{"n_layer": 8, "d_model": 192, "n_head": 3, "n_kv_head": 3, "head_dim": 64, "d_mlp": 768, "vocab_size": 4892, "activation": "geglu", "norm": "rmsnorm", "norm_place": "peri", "norm_eps": 1e-05, "positions": "rope", "rope_base": 10000.0, "rope_fraction": 1.0, "qk_norm": false, "attn_scale": 0.125, "bias": "none", "tie_embeddings": true, "parallel_block": false, "extras": ["capped logits"], "init": "uniform", "init_std_qkv": 0.0411, "init_std_o": 0.0411, "init_std_up": 0.0411, "init_std_down": 0.0205, "optimizer": "soap_variant", "lr": 0.00591, "lr_mult_o": 1.52, "beta1": 0.95, "beta2": 0.99, "lr_head": 0.0111, "warmup_steps": 200, "schedule": "wsd", "decay_fraction": 0.752, "decay_shape": "exp", "final_lr_fraction": 0.0, "batch_tokens": [32768, 65536, 131072], "seq_len": 256, "doc_mask": true, "train_tokens": 241500000, "steps": 3695, "dataset": "wikipedia_en"}
Each number is 128 + 24 x the weight over its row's rms, rounded and kept within 0 to 255. Layers, rows and columns count from 0. Numbers have three digits each. The size before them is the row's rms in percent of the matrix's.

# layer 5 MLP gate, 768x192, rms 0.15, rows 277-310, columns 64-127
110:160164132105154111103168146175144112152129149114144155127074160152146165148095095152138124118135145110123100117123093169165134125137203110083115127173132138133128095099170118120097093149131139
097:068142136139131132134108135150105141162175109132120132083090152107129118139133120119145128145131099171119149162109117154131156140124099120096108114091104109085117161151093124119160116135132127
108:108115153099123141127117124119130145138131098129140110112090122117114153135122142092161105125143159143150125112140108158149103116117113139178101125109110100138120129116130127138178166131102092
095:091097075151146157190140116158126148143131102100160104108116111093134123140135164105156146110133130133121116153150149139136134131125143134113106095110116099161086144103110152137101114137150108
101:106156192105139122078134172150119162125095149125127115145106133111142144148136090166148120124174120114103101098135119120113111131111123120108109162119131137131120113082129120138086177137079163
101:127161186110110149159130129142090139126137113146133141159104172130115115121104116131115087105145175117120119133109142110180188155130116161120120146130128137156140096160114134073137130104075146
103:121092091158121113111138129151089136191135098128140191139125117129137166129138124130143091141112150151141108100168183169101135109142144110113117112098102129138137133130167159141141125120125124
098:124110136082107160127085129131130117103087146149104099103126149097129150173129092133135163128170146125109157123131116150125112097130170113119098158150155129112108121112102130139159117135101149
104:138118124152157134137156179157109097110113130085118128121136092134088123142150132149147128165125136145141114165161118109150124116120120148131134151146094152117132111096116147133115132144140174
104:115145165129118157180126146128116102126131142159110129155142151138091135158137067135123129099118091135153136149113098098112119139155122130137165123118133126141115121120145165183163117102113087
101:123107114099131156148126113141114071128144175113121148161156145146142099102125130134106119169101151138141142139092098074118145111137180133116135101112132187135099094151137141161140134111126127
098:106118150149110099042108131175174148141113130133144165109152105138130118112132132137135126122141128135118082140139149117120129142124101109099129098139122153139151118112138120125126123167129162
090:069154130116134149146174142134149124101094081122108128082099106132162113152117087124180147129143106123134112112135128146135164148153130101152105149113121110172086098128103110129103088078122123
104:098142107116092120099104144108099115178116130103126127155109145135132140145115113136161143143166084163138103103129164130135156096146106112127163168113107122142142101147114118124114129142119147
099:083128104139090106167158124137137124148144099119126165130111129144098164138138141116106096143149156081126131139114150141141117061111155124136142112113113138107134096119146132103091150108126140
097:125142137166145111124116170115095153098123127118135136083136143093083157140101120125105111143134145148131083162102103124161096146159105110139107102153158116108155116143134087160153116077161137
094:132107107141136117137136120073137096142123128163124165109153133135123107124106162117123112100138122165117097143136131121124110143130147142164172140115153122133126126104128143126154088084161114
095:143081165100153148119103165159146086128160134126109110135121135104132102098156109116146135116134143140141142140142111164160133105122146107151107081117143092116080108110101131115104065122087090
097:123136143137130088109141141141102117125127136133136089151085126154131143087136122087144158155124108173165114110157109153154107126117124150157138099199105111129158116078137104127155160153127142
089:144138148107134115137139144124122171088179111127097180150121085110097141133115101149080124121117150145125125118111104131160100130082178138151147145125108081129108063097134100138153153137067135
100:138088112136133098150075121124158087133167197109157117162131181139086104121111141128145142083154079128144119126118164143134134146118126123118093124127138161131128101109151135107144151096115135
103:143121074101141126152144170136094102114112115112157074157139118132114111119131099121194126144069131124088130098131136175182091104127088090143113122121099137083103110089106134116126100128123125
092:139081100141137100118135149114111135129131139169166131124140145108147109135168126138116173146145122134136130154181112090201121132079138176086111130131134133163096115087154117071144092126120160
093:109157152149144104106163100098188172089121104165127134136104124123105153106146128095082129123090103113144139166089148171115107083107161128124122115124147137109139085128123166124150127092096110
097:138123135152154141130136138169150119129085116153149116099133166107115110126139137122076115090130139148137143138150085080114112126091117144145122153103109114118131115157147137065099130090081133
099:147149105112132151101101135163105089139148122164132117162094153173108150125154080123139137097153145091147128135121172162105125132145150142104103107144134076123090126108117115108121119114111132
095:151113122133139087128095104157069155126166109168117124132115160125099128175140137117139152151140134121096124104111153126170135133147160127117104120109124114131107156135122140098140165174153073
100:079106143123121111137118149137145154179096103130120153138153090163116144163157091181137145154120096120134181136102110147109138151154105170167118113113121070145118119152128145119124159134127126
102:124099107102143174157120096116160155116130083143150108161119141112139145150131147116122163099124131179104122133142178160170127123129124093082079133099161088133106134146149116131076108070102154
100:124079104116145147112127126136146103124133121149109107137122139141160109144099151121123163078150109121121122136080165122141155141109137109159103103115188166083120142122137112124110121094124104
107:110144112118158125123131145151094096096119144167083103117086111127130147114111090115129158118132132167175146168092144105154189118156147120158111137158154124095114087128150138160106114073126151
097:137109142088072147103131128153112143082094117139171147146155123148109096122128131107171146099131103148153145159099156125152110108165142125125108154092151108134137110092130132120134098123105145
096:152087120124105115119121126079115113091129098158142149134153064112118159110136136123130164089126128121115153153175142115114170142128163145114094134124105145104151095115157153127120128094113169
108:189133140122139152094116087112156103117104143123144171128149135111168082108140103176177138128104138063132130119146119137094099126088147147155159106113177084103143102093144135128095105160131125
# layer 5 MLP up, 768x192, rms 0.152, rows 277-309, columns 64-127
118:110142122138131111101133111110146132127100153124121154126148136113120127131106109151123110159125074131152138114115109128136130105140126110120138137105165095107166110130110093103164106150095107
104:070086172125154103151105160085089128135143104126118122147136088163139160132102110167156112162109122123091139081125166146102145139115107138114156101111115152149137124141130096139134094094136131
107:117125081096111123124116122164151150104106087095120143116095140105143093121176112141099126129104129117132113146125105136128130096131101128143082145086110110113148069095068126100082154124131162
093:143144098112121151091049133125148144125117138114133120134131136141058149137132131075094119123144143154160125122142164186141119114123121141134117142117133140146123107139152144116135125158157148
101:154096102134125151130177163173121100128154089133097135183153143135108179124138099100084124127110157152109160141118122132112173177123093102094149121147143148113117167128099133113141134101131115
098:133135111130181103094115128163164134148149089155153140150072128115096094147155115108153063143155129112130168172142166144141088096107111136166105106157139137131111116130126139072143158114118096
101:124116105110137135164147135148074126085104169131152138107156136091156069094114085140137134144131174094115094140079120127107165109126157107125155162132177114145128140131144081138138121164135139
102:097127129158092114097141164115126108129109175114120092121157124101132107148196144121151163108100110145141140150137139111078103109139145096164150106143119114151088167136126120099104114142125112
103:118169108073114146134126156147135130162090131115137145126118076118177096111139133147097136123107091108059135146121150092112101106132132096160099125159121124164124150136123109124101132134196116
102:111091105142155127096120117166158130092128133151144110132128089109120140129105139120106101137152151089071174186152134102127148148134154173123134126077136134110128120117121095112100106115144129
104:139083134140125124147111149164191099116130119103067129131098142133092120102154158123135104137070168163131096130144098115143096109105139123140152129118167154112118107129156137153114125114145103
099:100132143121127150116161140119061137089118127156130135114144143121112173071131160132133157116120134123084140141092116079102144136100117138113102164112139133147131153195152154150149167109102135
096:103110120130107146098182133173102104101116164142075100154147126133161149102119106129089117112174098142166153149111083148129110115118122099118150127149110147129161100151115114116114169147131139
096:172112139131072136155131096150134102140114064143101127091124159153136108092150113132101148138087166116139078097138150117121106147127150093139131121139131120117156098106144140124110157093136110
100:109160135155101135103112156099096145144098167095147097147072152151113120143132129156135132125128128122181132119100124200149099115084147113147112151151126122112111109151141142125141184102111137
095:145107114132117124152080134130144091136170133140116129098136127153134111111120126068127155181139110113138135142127145147103146075106100116172132091123119147137120124136160145165109160108117173
101:115136110111137116128132131128103154159099123140139075135108124119104152148112132141138116125122143120141130092154115137123106122107118121153141134094119122111103091138154090168132132180130189
093:188139133092129161153136121130129130131128141124126119176148145176137108121111123121152095107153180108128129123135131174149127119138123141078105139112117093142085084118112161124146065153135112
102:126184172149108117148089168116139144132120154127136153103142115143165146121143143168084117127130085117127168153097137134105161137160120142140151139097151128115133114158120163110126115138142100
097:093164161117156120115171157142096152163142139132132113114130142184127115107115144124099102095094144132135124146159146112111099116155171121081124147170108119106116137132114143081166167178079100
096:111105170120152152117116138093110168149095115115191166141140145101141114170157144142126105164128154137099105099157156107105156120114129098095108120106100140108105126143141152108087090129136166
095:121142189113095113125101108163147099137112078113127118149131104123147138137098117084142136084137150148152154131113131143151152099154147111128150112126119136161153155109109130123103085121136147
103:168107104129117148102143137134133134125131071139128129096121134144120134122100141099097181139114101136150076130131146111153150131142110158122118122143097123126124160098146118104126132159134163
099:099138144112100095135132118118144117105123128091127151127138155130101127154110101162136156121123138183108143134104117080142119173109125162142142110087096168138127150125144164111105137149098106
082:167111148088129145104120177157114127148120111155103138132156141077128063132144154123107119099121160108090125126149104123130100170054115136200091127102118097132151082142177090089108137110092104
094:110128168124143158126103153135126104162142138162119113122097126146147144107154123136169111114135153160106099148096115166130137164124073108158113076141117092112127102105150156127152122106155105
098:108151125093123135142158118118088111161136147150129126127137190134147143143178095117150144144130153152119101067107118169135113166077104144153098115103103134146140149091138149104141142136107126
091:131164115114147099126133070143124134149125168136080128117157140163170121184142114106139139112125129099115107090149106178093105158153112079090133123128118155118143142097125110149107117119154138
096:147091131154105141131130148100118115144100120175136156111144092151106134083133105102130156126105140143145142168088139175160083142121128106108156141137092166140180111134083101134128112107112163
100:119103112162136109121112122141142101175116158100127097103176119153175088154153113146150155120161090127118060137121166117133147131167110115162152141104127130070134153157180095121081138096149142
114:134089082107095182183103097132116150139103125127118083171121138152083141081156120134113152080079131104124170121106162129126160122100147131107139123125135113132103124130119144169145130138134139
093:093103124131086079161134157152135124159117130149134164170201082136127166120170152144152141105149176166177145143133086175114116089151110140092120124132111152136163110108116098134098080117144135
096:121102099130134105109082173160145140125113113123125161095137120109115165134123111156130084052098115101079126158151120132110173107097076123136130120147102147106165119144158117132113144149161122
# layer 5 MLP down (transposed), 768x192, rms 0.143, rows 277-309, columns 64-127
117:100087131157171181131148181147124146148145120135111140117095155154160121078123139129133175155121136161121116177142105135124128128112177132153136074153125111120143171131148070143119131126087133
109:118123108150158154152125110100130131110131133131112125116159138155082114143164143165131154136121112144112135165151115179109155127126081121177105092090093141128120161126130148138110149116137120
101:121091150128143132148103131121092124102130134113120123098161089167106111075147145097125151155138135146099134163147185145129141118136154116139167126147134138117136108148181107143124112106137143
097:159180144111105121105151147144144086134145134165122154123105122156173087107114140171158126119139151092147123166117131053120105117133119104119137170137108138111153152128122131145155132127104133
105:149096099170118171145107124112127082158157101129143121107134137161147065167165163113158070128092152133148109141133160100108157157119130149111126123099114105090108101143096117138169135142135135
104:110085133091131201148102115133127115128109089109152104092110136097160193112138164110103111114145141130114135148098116106102124131118147136152157154183173095110169189106095140147142119092156144
103:141087169136131157159127150140154125162135114127109152171128114131165131077163125139134131110103132131124124126133152143138139130153162171177074106154072150132096092179127139105104153147117160
103:081108110134127147156104091119104136136148119145129113158082133154158218127092130131088144134143146111131109149131167119158144119116194160119137153132113138131165113103101137152166126121091135
099:113167114116127116146163118077147200122102124185133127145152149110131115112102140164124143126139110156146126100148096126145158093107142114179154073121135109113131142087122163144135120120093109
106:116130125118126142111116113125120132172105099106108142101088088097123083152183158145133132126129157139120166070139190113106110144104154155116128102147138158127108119102117120099074157125120158
107:094152129155121144148129139147124110150106100122117153145126126142134160132137144160160156100131071102097111117148155143159160159153176112123113139142151102148188127087133133135133096124194130
090:114093115132102122118158127188142160149105116126097145134078135132169154118093114112155134121100104104158144139137145094106104098161157100115141108148111140115134122086108157138113106183180151
098:133145104181138128185151147124141116135162075123175137129127122098119137095088072159149098141136108120089102126112104127122128117155103131154112109142120134107118113085136156109106081114155094
093:099133115155154111101131156107091150144119134120156109103123137097093112102117109114154087137154107153119106145151127091116090144118102114160141142109108138121152132124086135140153115144149097
104:111114103062115110099083094128157104138133108103157097103091162103153120148128114138150134088178113172142138109109129127107141121142107122090154159099090144125135165154119123146112106145112140
097:125138191089126088108156120075108166171097186173153134129136149128142165105126110140090151092134120159136169118118125130131123157141113103117169095113153152149092159091111138111165108120094099
101:151116096108111155182158117120125131131155114151122163124165147099121129124151139126116136098141107118137137151122145131118118148141122116148080145109117142174100107122115168105131145108105069
089:110155115189138135113126092129111113092144129077133154124135099150116196085140106124091106123136141151128155135152155095131178110126158116168133157110079135111143157142146118126158150127169128
097:140118093141152161154128135148139141094161167142133161127139087097145078130106136122156128112144142114174127170102090157187118134133098097111130119144133129159127123066177152160099136125144143
095:071110114077125128149096127136152122164132103149125150143107100162090173142147117109120138139103079154109125128089108128158124144128093103144087094085121141152134135146115142147162128118152145
099:128095094183141114103113108150099107130135164151106115167127184131131141114152123148109102077116125129107152113099151130172123096116119141123123137142127162115134106107161163150151150106153080
098:107121104118140080133170189181170104096115180125130123098120114118129112121110100155141080136117149108128170153144132132125095144112164116139105138138102101069098134107124166142114129114074164
099:073155161151089124166158122119117165146080108090103148129111104092126126117156105097185126128100123127146133125136172123115122109124116128126116151088117106121125108160084106137150141135089073
088:182116133086145124153110120147096164152162152146124100103102125122111067153140144176141091128136146118115152128148143130121119097131121126151137171141161137101142139164104169148146124094154131
094:174096154112112108101155111113143121139138158161146141128106119162138025126120128166128160108143148120129159158149099150122117118142124102142169113157145132120141133093102133149156114148158102
093:147121134173136115088144094128169128104147132089133136152171118108116174119098145139100120120076095122134138121117154113120086142093140134111082127151187081172130107147111122057091141155116096
095:132113139120091126116090120139128150102121087104121124111104100172100180150097156164088097108149076077123145112121132121151153159144143110142145142139125102120138139099113154131102088135136128
101:102115097141102148124120132130098155148117121094145172144114112154119099142155132127151126126131121106104138152105142188153122147118130179190124138074094079099158151144140138105146125142141139
092:114210151099138128115132148126087109097137123122154134134156141134133137136154134139142094125090109126111090103101101118094177158132179116165135155131118107091113138141141131129130119184148089
096:119145167052135111124156128089133146148162149120140142175106125117099109116106139122148105113131150124117170119096147131148169123131123121141123082121192135140110118121087121099169117159157137
093:126114196155156146117093150147133136116112162128123113103124123159117111132103181132107123122127107123121135103152127137115131110090120143149099147131105132132115140141119111116105107084112138
097:114160135156106094136104147132128099126098171110126124122176132145197109139100101114092102160109175138168136131116103124146146117084127140164107116131147179142100150162123158125145170107126142
101:055114136148090127109136121155103130101149116120146099121147164109162133158113129141117142162120134136137129109106114133145070144160169148120133138137157097159108129136145149149169086112120100